config.toml
n_layer = 16
n_kv_head = 2
norm_place = "pre"
qk_norm = false
attn_scale = 0.0884
init_std_down = 0.0
lr = 0.00553
lr_mult_o = 3.0
beta1 = 0.95
lr_head = 0.0074
batch_tokens = [65536, 131072, 196608]
seq_len = 1024
train_tokens = 944000000
dataset = "wikipedia_en"
Each number is 128 + 24 x the weight over its row's rms, rounded and kept within 0 to 255. Layers, rows and columns count from 0. Numbers have three digits each. The size before them is the row's rms in percent of the matrix's.

# v: layer 3 attention value, 256x256, rms 0.11, rows 29-127, columns 128-191
# o: layer 3 attention output (transposed), 256x256, rms 0.31, rows 29-127, columns 128-191
# q: layer 3 attention query, 256x256, rms 0.123, rows 128, columns 128-191
# k: layer 3 attention key, 256x256, rms 0.125, rows 128, columns 128-191
v29 094:110148108144141076121168128129065085143130161111114134125133149149129141194097101121111145088160066131143100152163162112145108132144126172105142148088113129140129118137144153118138171106129118
o29 097:137101137153101147124078132119139139144107102128167148162080099087145183102145132122126150118187143112102128110142093124134168109100154113133129118133124102117199128174081108134119108110116119
v30 100:133125126133131163171082147174153157125077176134131142158144138118146143117167156116141144142156117124121117129114139115082169138144129157134126112138149131072093124110129161175108109126086092
o30 100:119146162130138117068114156139121098122110133109114153169162170147133158154190131101160100193131133119077108107107147121099096109142143127118107149124109126134165125154125125139157130141136129
v31 098:188099100117140122113142116130127101100137137132139115110163145107130116131149106131135134116141131133079138108134126099132092142132144153131119160147163130056144129144084112135133120134111121
o31 099:075117153150137130121112154169145143134136125106161113084139138116099160147116099135135151105103091114139173081125113143176148109117111118128119125128114168193142136111113168120111186141116123
v32 095:144121159115137127135140101103126148128079125142076129122124081087137155117151145078123125136145116102165129082139124131153104157122148176159119154169136147138145093131108117164119161127137136
o32 094:113167109114130103161136137145179145146167090117141112131148095133106129084129126127144178099124185129141172136117099144078153140113134179151143107136127163112164120154144145125145164148159158
v33 106:119098124138131139103120145132130132138094156143148130122149090111139150197108161082178116118135081136164113104132171097147136124167145137114146109120104167127125120149124147172116109133114097
o33 105:142123162151149121142134163135128116105119106125173122130113129092091107106114138138090172145135132106094119131096108165100090152107098101100104118147138102121148131134126131119154101084131076
v34 098:114161140145134122161114118121150145090141097126149113139135074175143144132080117123119142128137119101125083146151151138155109118106139091169106122108178123159147119071132152148083125100144120
o34 090:155123101134146148142127156102137157135154115099126128113094108107151106115119126068127096120098122124113157166116122159147094133132105097116159125112147114137112095167098112123108119133141140
v35 104:137158114112148120128123114141167099155142150119155124126112099078152138131132103137138171124109124154135115152145175129124110163159150138144128130134121100175070140146118165149137149113139170
o35 106:079101131123139129128141147097079111104122128130144147114138137106090131110128157159089112118151136103123109152138098118156144127146130122114159184090102094097122111103161104153173147122156108
v36 102:138124110172107139150120128126056091140132153167142110122105157169183105084123142097131126109115107144146125076121126116120170127086140134112145153125127139105149085122129108129191155125108141
o36 098:133138111096154109137138132132197164124140112145104096136118130119150139084161122084129129134136158136084108114124157127102119115142158132125106140173156123141124153181141089114143071116141162
v37 098:105131095114128128085172112118109123139115132101104115145138070131112159167109119096126091105125105116130126099124097129105160132140074164141113172141117153149112120134092143137135118119109162
o37 097:132117158108160182110129133159151126113170122149161139131111114098095118130129147099138090102093140130156146150093158174110144115107121141123134182126119102113142154150122099138106142115166138
v38 109:107113064077104120172109129135134113124103121108122124131134160085108116143099118150119104070133125145093115142123120106104135133149129127120132138137141149113148109104123136102119108124117148
o38 098:129121130153147146103126128106108119126109157120131150145153171137161071116128133121154117138173136146185123113124142146116117115096170115133111124142143114116119097092129083106130150158107129
v39 101:107121083136099146100102150115073098125137108157122149115143131152106135092142101164149160129094129107122131117129099120082057161153116140150162097123144110140126120164128101135107128081088125
o39 098:130147123132106134123153122130082119115106150120114159118105177142079149117093156088148126121157131104140120114106124113127163119156138106145142145129165075158119122079183133169126141166129118
v40 104:122147159105103152162107099161146136150161139134147121183136134132134131122105134099148142108141141166152123121136128143077140110091135134110117143123145129111105113117115142157178139134153148
o40 099:134100144106147109156093138146153132128136154123065137104146138094129108103142123124107137169126123143091105123176119141113095127063113130100101135159120149130130148144108114169172124107117103
v41 093:113134058146152125110095125137083156123150113118132099128113129154165127078130106084128085108168139119128117139112068156131118125103149157128084132134143113137130121120108153158168133113107117
o41 098:094089120088116118094148137129124079122136125083124122136098093149118122183152097117146113142145121135146118121140180135109116150112111105117126139099170095138175128129102138122101136150123149
v42 096:093162109175109133108098122135059173108142085142145134145125136087111123142160117145149141123144122158134144062094104052135164134109167146127158111127163114145081155102114134110142123162132139
o42 090:120112156081145121140094083084126149130112134176060140149129138108068205123115102133110121102122145096162105121119128128141140102100129124113088079190113150168130132128129160150126184147092128
v43 104:131154087109160114158130124129119152119123120117136089168102122113133139069123139097102159124145158151161118132104145118117122160159122110157119133106092134115134082136105136107090163129106115
o43 103:099123175128117140161139124114181087092189148151127106140150133144141133095113131108107125121121136116125146114137116145146126078110172127139198114095087101130118159118145080128120128121134117
v44 101:083134098135114092139157116128132096127136111141142141119152125116163118120094082112141109156147135123103124204138118145147124149099118116163113148099078125096140127112120130078089084144153150
o44 101:120134106119108120119108113124109111109136121121112121106134130121106128099164197140148126157159126144155107120137150162135156138150149117119087104126126125129136145106031142130142132088133127
v45 102:104133156109123135102109134114141137120125113127110123136069126118153137099139124144119083108085131137113173148131171139076127141114149128089147165135177158137155116100132110106116132114141129
o45 098:128140159194146142136127084128086136149135167096129090085156121142106149100114137194117130164139111113136104074103122171132121134130162123103144080164130125102131149133117115130099139131108124
v46 090:153088084146142161093115148163159127127134127141121154110148103153127099129160066113120154125157143135111124180120133120097141127160070133156139132140118139154110129192150112128156132164148139
o46 091:110127138125144119120129111113113060140082118145138115120178147101159140136140172093156114178157116110133190144134100121162139127121113143158058137157138101110128141132097093145148099092111104
v47 089:138160110202134126130129141136142155150108161193130148132109139118151138106174159147153129119103151117152133123148143132131150137101179132141128116122133078133148129155113156130121089103118113
o47 086:124116138102136141115092131153202125140179126098125086115143157144132130137115129158112143118112138145105155135116139121113089112120119198111127163148106107119161146122120133121151134149144176
v48 098:120094102119148105127121124115132131127114181165052115138076132122104123111086159145116092154088162081112150127129139134111108119132124065154130111147114130149168124096147145103102090113129141
o48 098:127150093155105150113149100143094145109152149137171118111121110110100123136128101143170093115170143123113078155138125150130106136175182131140116148120149073124112120141104139177160167146123137
v49 099:155088148153123129177129140097082116112156148146121153127121174134065128130138140125138108123144136101105112151093119143107121180121149185111119163107123161161141141152123111131155089130162117
o49 102:118149117142131114104144137111165140127123139131114120158131188136095133113128142110117141133141136110181164114139126142139139122120131136109115117137141155098131096118161162114118147148171139
v50 094:165145100134115128117124099103141178112101132130158119148133126122090135172091174089155119106097152113121106077133155103103121101147117108173132130100122093173148115165142107138120123141129128
o50 096:117122128169140154167114119170122105109172141113152142078114135109107128117122132128127126138136172085112071154113110101100153136157162132117190131129131132127154191146122126159108125153120168
v51 104:109162144111077116117103123099106112148138116113128116139144116120146119166071128091162151135165100133136122070135136123097160112173076155146142106127091139074147131187128141136151139139126089
o51 106:134126116146122104140131121134132151132067114070103118116138166101097112108111143135125082178082117181147156106107124120106096120128145149152084121146147122118118104132104137114137159129115126
v52 101:130140162091123167122101102156141107140140126172104139092111142139143158109157148159139101113125134127091129162118089154083152163125095121112157101118152107126138112170153141153088142127135092
o52 102:148152124104120134091112152160139090105110128143092129114126149139174112104098114170126116136128151143152149121169157067141091144140112172158104129147147130125149124138137150117105152115129140
v53 096:131130112128118123115129156122113159122167094133159091145165087123143152100123119140072152137105102113172082161131085107120124140113162085105140121149083094091155130115118090117179117125109127
o53 096:089148128115122123148084136109127095098144145112107161111131139127132151119125086108170120121116104080135137130120145116149105135119125067089073116117107119132135142150171136148115135108094105
v54 094:097123128113142117131123150105112113144109125151110126132108127140135084137157093143129143150137101119139132072132151113091089128141136159167120180165146139142160130179126141095104176168119101
o54 094:138146168113099089133079145140115173086112130122126157105153116082116173119145127111115115153116136095147094154080103149162128176126115133167167108129106138139136125097138113103133157179106126
v55 094:118129106110136142104132117177123124107149096143119128167149129140138141125153132112105106130093153153151120132135167092146126160136077125126171097147136151144110142144128124120131074190136147
o55 090:151155145153127140108156111118081136182100133113139162080170115143109188142093135150192109131130146081153146133097167130176177118107104154121126151126119094110102145108131113136108104135129136
v56 106:101103128134111162093064098106133148159114166130113139148122107079127139099153098117115093130115177107131168152123124147132137158096118106085162107098131146101152128108108126140190133116116164
o56 107:129179132112126085144168120122142088108139158122137155115157139125110104137124156103124135120137074189155102071154175134130135141157137149124098167145119095149105154111129148161104152093145152
v57 102:142107113117108133119089133110081149130083124100133107145149154089141108165136162173142140124106127142162083145119145129154139154119127143123136117113133174105128110099109141117121125145087140
o57 100:158174125127145118117141170096153100112123115170139107140186134153112135161122138161125088118117114104128122111113090131110152144149139099095104142112127132093169122115144146135130161144086115
v58 101:135157169134123147091133127124116155123121130151142146163136115100124114109116118115129089101136120158113115135136129137124106126167094124123089102146128120097130139124102154134165117141141079
o58 090:118101121099136072105145086154151147139097144132153099142111126085157124169134136160126150166150123124144168129090100142120129155143177157128095126143085106116154129140135133091141132126172103
v59 096:136145127096136113131087151120113166125145115111101075143152142117091140103150125101168067203139150145131082116133096122101127114101169137093118131156128139192179125106171130192127133107129103
o59 094:153152152093176125171117130125151134141161146146135127104125103155116084131101124144111112116123134108128145143096121117150104135093124164101145098123124141126079125095124126154119124130105156
v60 100:097126104109093149119136118104128144131123160156118142129176130126153125119066122122105174122098121133160124136119119125114115146144160106099149131122117118156127106125128146078160149149127094
o60 101:129114139118098134156114138113109139120133146125121131143107118123157095151114147149162100112142119107141087126078150107152153104113169127132167154113081198097130137152146149183123140110099110
v61 099:133151148105132150133101124172114090134145126132109115103128101128109132149160122075126157078073124150128122159138147140162113155136124138115146134161124091117116145167137096117117118130120117
o61 105:136109119148099130141111114156123125121155143090106137130141139158101107155178136140129066141127126100144156122123150155137171073106134109144108145135102159127146157135091138167139076105184111
v62 090:123139105131146151139155132088126128095124158104156127107156138116132163151152088145099131080137091139103159119135132111173137123106143096110138094106165142112142096123092146136099141086100134
o62 093:157113090133091111132124113117108172143138127126132118159137064163131140103114136114152100105138113133124122133098111119114131132133149115128128174160146190128131143124160103088135149144109080
v63 100:110076165112121142103140135137127116113123171095121146097096098170108154153140117173118119131122142114128132113116079087129158145142117135157117133114129168139131132125128155141154081125126112
o63 101:120139162130124092121111136145157096152098087149163135145154140126136172145098127081173110090150124145124108157161133106113144124097104137180161116101153124139124114128162160091170130147160113
v64 094:117128108124142122131118122156135152107167120173143137158146084164129140086127118134104157109118137135125126143108138114090145135087117154158137112146130139144092099103155106139122155100131173
o64 094:128150190110141132150114059158103138129157119132098147086124137161153106118127133146123091136121137140128158156120140128133152107122147116129151117100076139140163115138155085212125074115120137
v65 094:126107120114103143124145143111099184138123193129127131115126155141146149126149099145125132120141150143052140083144125154150149099160114094122131143075167146139146124138142149159111122137080097
o65 095:122135101099123081121133095139120137111160139081144130156161129139084134146077180133134158134164126151139134153108102107102112097179154099104105130130131155116120099121158131147176167149153126
v66 086:190135164072115107142146153125129170149127084128113115136173108130107114116132157122181130139150157120150109168113134137120121129127103092089147108144106119136177103121138147111094142152113153
o66 086:103114087121146107156100128142143122104142120129103096100127121153135143124151104142089089114141112096149156142119121090134112146166164177142122116099167132119123140127116096118115113106136084
v67 097:145114125125183117094167144153144101116159134162130149133118133124108095146133122125136121130141154127152057110129165094113112149147089107118130110168090152147142106146127106184139120132125116
o67 101:127119137129185122176123101082103118110073088120131138144139111146126141134107117126075157140140105157112173131121116118127132105108125169118141200123142119100093163087119142076128123130132152
v68 106:102112120156122156114114114127129177136164121121127184146135171175138193138117164097111137133156137135148120103133121163156112166117141135104165174111099114119095100113143128147148073163157142
o68 096:118154138144148092130180083116162101128121109108129142151101086122144117176153122140146132113109103149132110115160169117129104131136177152144116136119087118144134136161121110109115109138164157
v69 097:150142103144124129110110131112138118118121112140126113166154148107160095169119166085157098107086140153142099150125114134155118101193114165113116162125140132140142140132132129115163183162109094
o69 087:126114151137138114185128124147141132134147138141196105149127150121090147137136149126104154137127112082107076142097137104139105140149120105119135120120156126150146132134145153139138097085103190
v70 103:176133140076142115162147154168130114144149143145121135118159116173082163119148159154136152124119149188148125124119183134175129147132126122087158121086118134114188131111126144139112106118128112
o70 100:133111150182163101120116142118129169117107157116120138111115129136120132123115096145139142149116143123109137136133106085090171094120099129132123074133122137112154079119118122049143124121131113
v71 089:139123133166138119145121140131145102106127164143161129089120146131119089152107146150109145099113149098128119182130102142061128155130130140137171125121119142148160137174134097122171098131142113
o71 082:148160103109147099124117120122102096103143145135136118174161133126138088104124144099104152103145095146109170126190134140126121112145122063124078128168125156150140129116115110140103143100117139
v72 107:096152146098125082118113115129143142149134138097133137093113125132137131167080095094127123154182108093103117111107107173093149089148145155170149135114107130144096125109119119107090133129110088
o72 104:135120113119150161120105109148133113117112121135165136163160138117124132106090177145136100157097167136080093107132148148142133121129142152157130111141141123158121125166099155131135143145158139
v73 097:113173158117109092065127082143148108115155114101142144100123141120116100149137132146102179145127062106141138119118115161133120101187104144118101123120109094097089114133138125130092088128149121
o73 100:141156096119142175162079116125091158075125180146146112147137143115146137134126116125155134136146126144129111159165122109112117156159121144128137122104140166177142110147103159122141136130117124
v74 108:120092159123083151134133121165127170140100142145140133108152097120096115124114062131123155118149080111130147094108089122110136093091139130112117124099086135112148096126135122098110139102130122
o74 102:132139084145136156105159129131090077087137110108108133141118116123127145144161115132114131127104138114135106116094137124131093109160138155143088082144085121171110123183180103151117116137101153
v75 103:174106122086162179180145105130145224092148119116079164116162119099156127105160165075151176136148138104146098111163150105143149177135180125130079130140143172143090148150095105155104110136132120
o75 097:103160141167144124114147130124145136126131116121151114103149160151131114095180124121174107146126157089093158101135137102130134077129119130120140119079093092112173157121154123117167129111159108
v76 093:148107157143103124128140118140134126115141185183097118129138131107106139147088114119141100108162111152121135108136169123148169114141141098139129118114108144168091140168114167131104143121147140
o76 093:109097111153146125152128119106116100094136104105091131135171122102127117122131111160082147165104169134140141088114114139133096127126103155159131125115128119113146141160103132128116117103137079
v77 097:116117156147143176101118142122143120110123063111118142139121128149185105113109150110173129131130152150124127131096174101087124119141105076122144111113165141104140142096118155080105113122119175
o77 097:160080125147102152102112140131104144130156170168130090134158085115109128115170131140133102107108068118150109135146117135134110141173131089166140125157145098129117131111114095155116105089104140
v78 091:151125092071099139090129093119142122097134138132114114093101114111159133136119163150143092146114131184145074144117077129121103088096184084098096130155134108140159155089116132135120149154152155
o78 089:102124134120128119138109099112145122150179083109141098129149136119135112126113103129126122126140110077145140145190143121136130118105163151122134130150134119121137133102119144089175108126091135
v79 105:127152111122136138144150069108134081164139103119101098120119163102139145134143130122127150078146087098119135141145164090140122132091138089117108115101150130073106121169140135131151125176089169
o79 094:113138128166138119133136153161139152152124145155139146129183120094131162118109120132125152114104130134176089129147143099147141162104123124137141115135157133150127126119164123117106145141133123
v80 093:058076152113104143125081134134157120156114135139163124140100186161130094148077135102119164099123092164179095095136131154096156111130111113132133114171112130129121119091129107114135143153118121
o80 091:167160127118129173105117138139125126137095127106117132138145127108158132142114159141064159159163144144136122095118141130108122115149154141137140118127152098123147115156124143143117100136116127
v81 100:154083134127115112101127100113139124116145121089115107108128117137158146159129157156149157098129117157163088181121120140142105097102163169126127117131149093124136095104140088173181147176131134
o81 094:137152151149186149147107106100112130128136120148111096113143127125151123126122100124124102123156149119093174128171097104140138140122137114127166138106146158064124146104094111102160103185109129
v82 103:113107137148088164082131118136136124155134066194145139128101124095085149103119131172107115099136135134138122089127141152132131161126153121133102129195108099129104109112108113180162159095104128
o82 107:114155137098161085166115071111134139125119117117152160117144104102148117174117144116181117099133124122160093127120124178120107123159129106138179124103148114132109145134121148121142121128152167
v83 099:124139141099130115092127141112171130096128098100139117129143135148108128165173128134156123134105091100113150123144160142120123142118064110124154165127135117120204165148156119095132112070111153
o83 100:112133134118108141118146099157116119118102132154131095101138132148116147119132104094129181096128140129142134163074088136143110135146125123132145168105143133137137078091134149104139111119123103
v84 096:096124118137132136141088120105134118161150153151161123115122109141161156223126162132132115108141137114126152131163075171136177131078146128136134134137149113141144115122133123152104132094114125
o84 099:137170139116141146119115144197122097107099146142114121114119139101147112130070131095089119114078126129202117105107144081109097129162167149109114142150131161109131147143130138074103128128143107
v85 102:138121113120130125100141154123068123138147130093141135094124142172101150128165118109068153129102126083142111101145124104113094133153093126151126104109155117132107105124093112122144137119125083
o85 106:102124097129095144128098142149158146163107126130163156143115142163105159125105153117135187082105115175101153128125078105135122162133146099138143197125136171118145122152165136166106157129171134
v86 094:146114119095132144157151146128090112099171156150139124132121121111128111119109150135159131149131138136176098138130139124131093126099138181109160107116119143157189102113156110154169139125166158
o86 108:147168136146110077137104118133104132122124123142125116136111112130115164119135114133117122132137142086113140134152115126138100111125129094148117142158169135150125169100097135125115103135112116
v87 090:114111158129112117109121109127114148148145122129089108067147140096130139102140152090123158110182108110118131100126155167130169106200104106134123125163131136129105143129109120128106143130126136
o87 082:106096082118136119112138174143152126104075080132131107110130124149136086094126135142081090190107133127164115127167143100076122084120131146164104108090129120152116111150160103114145156130137130
v88 112:132145136142075167097088144127117089106117137097100109094159149086089161143194065125105117174125147117128123099122129085108166137101120155140119090136109103088129082074120138133151102090129099
o88 101:094123133162135115127135128161120117143085083072125192140141126123099150164167115062132106104138110142137101105108109105164155131122151129095132163139123133150114191095151145126144193165130143
v89 083:085179084126171140165127135117100136155130105126154133159151107157094121131159116141140120130146121148109132142126092126135139088119161118110084105110135128089140106150104135106141138153129127
o89 084:145150108108143128109115108141100155084140183170128096164100168159117134131139122133140126131120100167117137104063113098139112129137135162144138104146119150127141122059148125135101167156122129
v90 098:137133107121155130125100147070122102089090128086101144109115119080119093112106144088152205139149153130130128123121126097133119131136129172126122141139161095125129145088122105107109139128100133
o90 097:118104153122107102144135145117169136124155125166128098138109110152133147145141123106103122148125126133087124136158138177127163129150133121167142116131129127145131114138082140144197129131109088
v91 097:132101104121151142130139132107123107136095124125110087115109121164142120144130181096121125040107134118085121114139102164150174116160083099125120118098125134115158106126111160140132112115125097
o91 100:139156128121142128129149131175100153148093145127171098150148155104148085086113154101145172166143117131152132093103120136055115149142114124090168146107134137137151131123144106171175131078165131
v92 099:114152124076097121128132138126156084104127121095149095159131170109150126157134127086091147137108163151099130112110111151143065145101135152141118133095173154138131136151119179076125117160162144
o92 105:142101065115134147127149112143089111095165123133126165159132120153104124130115135163166123108139154117113102144146143140190135155123160156086130165127125140136150118140119118088110162104165151
v93 103:123168115176132107177107103089095142148148159095146101108149155099122117191123126107184120132152138130155109057117139128115128131120116114131104150158116102139122128138121151173118092080126090
o93 098:156090133140133127153109162170175128142150134093146128191107121094142134105067118121145121134143142142116108134096098089059137077108120175105132143131102160137137154099151116124109150170150123
v94 095:165127140191121105130161102127149108169189094134124150109138146081143143139116158104107141147158113097107112109104116181137097151134063145097138133168109094110106141148089134144130080144112156
o94 105:139157112102123075120105112103084076092141147154174134116139130083171118082130141107116134140124115119150164153084113117103157126164140131138126074124142147143128097142170131120069139154174141
v95 095:105142115136105131157117125112117132159071154139113145087083093167134097153126126137177188158132154133102169145152144122151131176101156115148129140114101148128119150126125128191117108122146120
o95 095:134126104127100091108112150139138121153147122104116150132110126112145125160123164107126093136125155130144177143118156103139124140137066161152167116126111117124108131138115136148154126150135136
v96 100:148144097152131133074145108148110142159092153052115103118106135154115119101174142054105175105114134138100117158150112155096115096136137124118132165107136108129203147131114100141155115146176136
o96 100:091110111131116124138171127136137114160150168149123136125120154147120072089163154078147161111122107142139146114117121116128097139150158136113126147137108135139120140167135187102124119095127116
v97 093:102123138083117141125152133174113086125128130159161149141126161127125105078127098141096171135070143159184144103129133100115143115166106143127135158103101132147124129178114102082134078103120176
o97 086:093115145130118139120153146090157103129085149167074096130174162099118104142138169119140136120154109117121129158129137110126177112085147081124137094140138120114126111131135124136122143129129137
v98 081:132160150180101122135117150153109163194158132137150098167164152144085143139120138120123088140130132129092112161156094124111139116071129114146122135120176132145165150136110110113188141121109076
o98 083:168127118105183132157139125152140109118104174120136103122127106153138115106112113147108117142103120082113133140110099109115123149103148161113104136133130123103119115154139158137097154091078141
v99 101:203152113116099126133145153095103118119125116100098143125125124138125154166109091090117150102132137183118091154136120143090157118121098111125167146145082174120161129113126132149118141123100123
o99 107:129128104150203089126118131159160163157097115095171142123100108123162147152094128093109129137119138110138098110136144092147122116138138122148099173125158108127143146106102112156140103114146093
v100 102:135129129094132125096176121166112118108151146127078099103048138133136134104107112149130151113165125136110154157128163098144103092124159130110158139089110115100111135097145132109144072140144145
o100 100:116102115151084138139147140112082102108117110128112174115140151152156123128163078160077132139133135166139098116153138139156127126151131161154126127180111099114096093163116133170144097105117125
v101 108:102127161116134154112146118105138163101094140137146155095143126107145083098116110120146153141119093167124129162140083150152077120127160125122133131097174099114066128115122101128089143162134116
o101 113:181150109135123129129070163135124118141113148162098106108103097143156148131145164127160112101104144145119115128109138125151166123119084119129159104147175221094127105131156146127166132100110131
v102 095:084119139139146081143130152096135153118136121127102077160182100129129077072118182134092125137092114110144114106157127117130145109097075121092148121153108148125151110153146146117130096092114176
o102 093:165129112137144124172138145104116133127164133148149124093121114128178122104130140117107195092111136149165077175089139159089161141129160109087134146062137154116121120114121120126097124135144128
v103 092:098112155114141135090141128151157146101160111138145094150132168087153120102121098130166076178122114092161087143124155124095127096143075086116121108142098128127119134095140170116140152125117153
o103 092:125145128161104151132106125134103100132117134102151086102137139066138146090090145176112146154124126146149132100107082165109107128131111121134120088113115081140130139143121096155153117154081140
v104 092:110123149124118086090128156132106152101127111103096131118131087132109109119134159142106140079134124113113114072132154157115177136150159182118101124159138139144155103093132085117141086107117164
o104 091:092118139109126147147110074113113136153124141119164100101115142098107112154144116127171084150114166075117188141113100170118095090138154138107139101132092119132111169150108114140140127138161128
v105 104:120139161149148150147117133127131176124091155118119117111127147087143149133135071161150141142116105137113143146130106136157091157165156067113128080162156123165152122155136088145131098139101098
o105 099:129088126112043134099107124109110141126162128108081104114134095116150140131107112096139100125082090108107151092086132127131137142149097111133127149134154139087101157108153110139117120137156089
v106 096:135166141160127120155113157107089138139149139149104111131120116141104116132145117143171153100145118127105102153146136159103133191094136093177138087131143106114083127114097120140160101107158103
o106 098:190137117139098132139154147143154100120139154122058151105131112172112185101122151121156114153101149142120150096128101119119122074125098115169156155116111113162149104144105110152111139144173135
v107 108:136180101125141106084105126128163111091145123108113130125102101074118132118146117106110147099151173113124085088135132129123133113158118165119143154129152109084123148141094114119108121159154135
o107 104:090143188113168084133159124114158151132150106143152105072120152131148099135140120143104125128128127136125160104124147147138158120137172168129165120117124112136119098125147162114128125090158124
v108 100:101132202114121145124126128124099161134087131136116157153132168114175141162093129091087180101104154134112156148144157172152086168148133127162136123136125115105122102110149124103154169148113082
o108 086:142087120167126169131157163166151113142123148073135158087107095073171150120132166189132097114103139094136131107072149127129160150146143116162136152090089153151154156160102110072093148099114180
v109 093:098109138141116099138118137146154132131092105182132177137152143136144152095124134128135162154131119122115131127136092131109117113113131127121108147132092113081157134114140164169191156070134067
o109 093:100139140114120136081133144136127151090136132111092155114102108119115133155100146100108119117085153176087124129103150146110077157156077124151141114120156126149142161129060149123135122160116178
v110 097:114131170108142114149123162123139154183127099113127151131078127137100114160181112160121150083125106116119126119123112162113117110092138122123128131138133161100087113136143135129153082144123114
o110 097:151096095126130150082120167158138090122132149164117116112105118110140187134118172099126115139138128122147155160114111112101138116154144141122080089092095127126144121103155146128136161133168110
v111 101:129117112177148108098137131132130153082119142122156102119148144110165120162060131127101138161126115120106154119114136161113130082135154164107139118124123114082151133160140142142120113126130167
o111 106:129159130168166176164105104109114161090113092127135137076124150146168141098072119150145109104144104140128071109104114114133154106120157100078107186137113163142126118118089133126127118158127117
v112 093:119130133155121142149134135111138105158108173153126146104123135130132108151122137134100148133159109133107131127162149199118152124112140135161139126120136092140145127123119129124123127089116156
o112 093:172144166116161163099092103148133105156108121146139139176132118120143105168127137178141130132125159157112139119136128129122117098120135137122134199165112144151137174146150105157142144112142117
v113 106:153128136111104135133167178137160126143111155144143111152143140147146094140100133115174126058115145104159154136133125117133106124169091177098135160165114110175051151121151118112121135124118107
o113 106:173105138116115119130108129116112120100159119168179117158126118082121153116092121157138149126151117138132126136088125128196126076122163127129129096100097108144136120133120095140091109125171121
v114 088:075131131131138126144151145147089107079148151167112103097128159109117111143121155160170156119121159119102107138134124137133102160171046082125100146119101130119143134129130106099129110128148141
o114 080:157161110149096115100148127142147107149159102127108121129146169117171177153111119128105143142107101142138120126085179132171156106163105124111116130131147114100130116129106149123162108161164107
v115 094:093133132118123143163147116137105110122143145177102102132124109130123122104095129166124174129130099129183178168130111138109182065138109098139080141150116122133099147108096130112120123132119160
o115 093:161114103083120135115146145111093117099126111149103108129158139115088142141122128163120094117123115153100150128155124142104138133091085125102118112125137137114102104096129131144145099141135110
v116 098:152102132135146134114133140131107144131123152148129115140098163152135141140116087156179132104125106129140029122106122090171141140131135132138114118144139143119097128140129123148131148129122160
o116 096:141106136146104137135123137119131143099140103155157140112133126110117107166133105130099140122127107122070141110076131068083137138099057136083117098089121122129193114100132156099113131149096144
v117 088:109088131153134144178119147133136114168114176140156099162111120137103065149145118140126144083106125072146120102127083097147137078145168137114118124159079123111150129153107100159186111134082090
o117 086:127159124096178091120120145119140156144098154101096176098120119076125127170107102082125119149143099149103103102163132185094119146122079104104128154071152149122096125136130127143148127160106125
v118 096:088124125143131122101108115161103109111138195092105123165158128148148145110122122124182161135133153123139113121143126144082143155126157115144136147137152082075116124136119122148148098165112178
o118 094:116108163099098118140133142117155145109171124146113138124166150140108160116127135101121119120131121182174153133146157121117112123134126084140076147128107152147104066127134125161173100170130138
v119 099:116120164151112165113061107128112167138128103186127137103154157085108128158121106126121105123130101140129123093137093174143101114121168120145094134162167156146128150120106127108145128128107141
o119 103:117117154100111147180101129104110115072149147102175115152150151139151137169112139111183147114138126065121148105129110142100118132128119134101136115166137089114160118101119121169140172133091155
v120 086:122090111127145162131125120127129159119159132111168117152140154120179173132121151125130127133162141110130156129138142118164142131119139102142117132143094139123186125109147122170120118092147160
o120 086:137098159168153168144150134094144111150109090137123142131110095105105161117137118125148139108142140138101133086081108137095145131142122137123139185118118124118088161099105145118111159161109116
v121 099:130123110097128144092081170157102124072108162133140125137116110137133117138127095156098153102159099154124135176116099149131158088138169096129156132149121131145115101098107110128147105097158117
o121 096:129051116153154128106124138090116110114069118149123157142149130174141130146113163109125095150126151114099105067140122147103114115134105102120127147161109139151139089131157158127163116116125083
v122 088:122102105161116135110179100144131155170127108133117153132124133134133181083176092129132129146097120131099069127144130107136146111144134112099126104124143133112154106143145128124168085158111151
o122 096:112122130160161112111121101121153140150102109113145079134140120111154130129133120136145170080147143134116157150092134127141097135121118113136096131177150134111132133140139151154126147139173128
v123 095:123103138101144111142119141157117112179105107138141153136140132170115137076124182148142126134126121104102134134142145157140099135158129157076148113134137123124144162122076105164141126095117104
o123 094:100125111088073103126106106144101126139136193155119106111099144114081091155159138144107138123129146118107106062094125119117152098137116154109091127122170146119118122171135092132115107131177140
v124 097:124130126152150145142099175080106106108134108104109137109137140143155110126125141109128090139118131166120149110129110107167125138086104140112145131124134120156142162145140142123126163091075096
o124 095:146092118132118134108116099124154099157163124112111090100132133131125101162115172140094167118115125144139127144114115156126118132128133086152112127156151097107162157132098140108125144110128148
v125 104:132165144113112159102103139116129147104123098075095099128124156141136122135137136117104118136081138105176128161138128142140147145136098076115164134146134156101161065120136136128144127090109127
o125 102:156124162124127115147145145169117159133110138124164088151173131090148157124128145122145125120093100088151126165102141112119122143122140145146090126146112118137118132086098123094114144079098163
v126 099:126152122115144117150158122139137114138108129125137104156099161147109151118158105128112146129133122171142145159150094121117131130144150140182158132131144080088162123115166114126141076077127091
o126 094:113135124144111144100146207139128132109092120100113150148124092156121164128137140080158091150138131105108143140115127099147122105155139160124123149103129158124146118138135143130136159125104082
v127 098:129120122093122129160117155090140153166134084167156142149109115160127130165129177117131077140086144182132146143122116126079158126096122082147172159127129130112145110154079115114137141119110118
o127 094:156137151115148123118159145137110116070108184129105133122150116116099076100121144148109172112102132131117077129159102126160169133167130082068104093146151139138118116129114121150106124103107152
q128 101:140142137145154105117097154100151151162145170129069126081112135125140143106159136139147121094129109097116150137159082147146111194141092127150081146142113158140157096141127104127142123156108136
k128 112:087098089150139123095128132147102125181108135107135141093148112074130121133127120106072098093097136131151108137140175115123130113131081160079132100135151173155101131086124134125151152141145151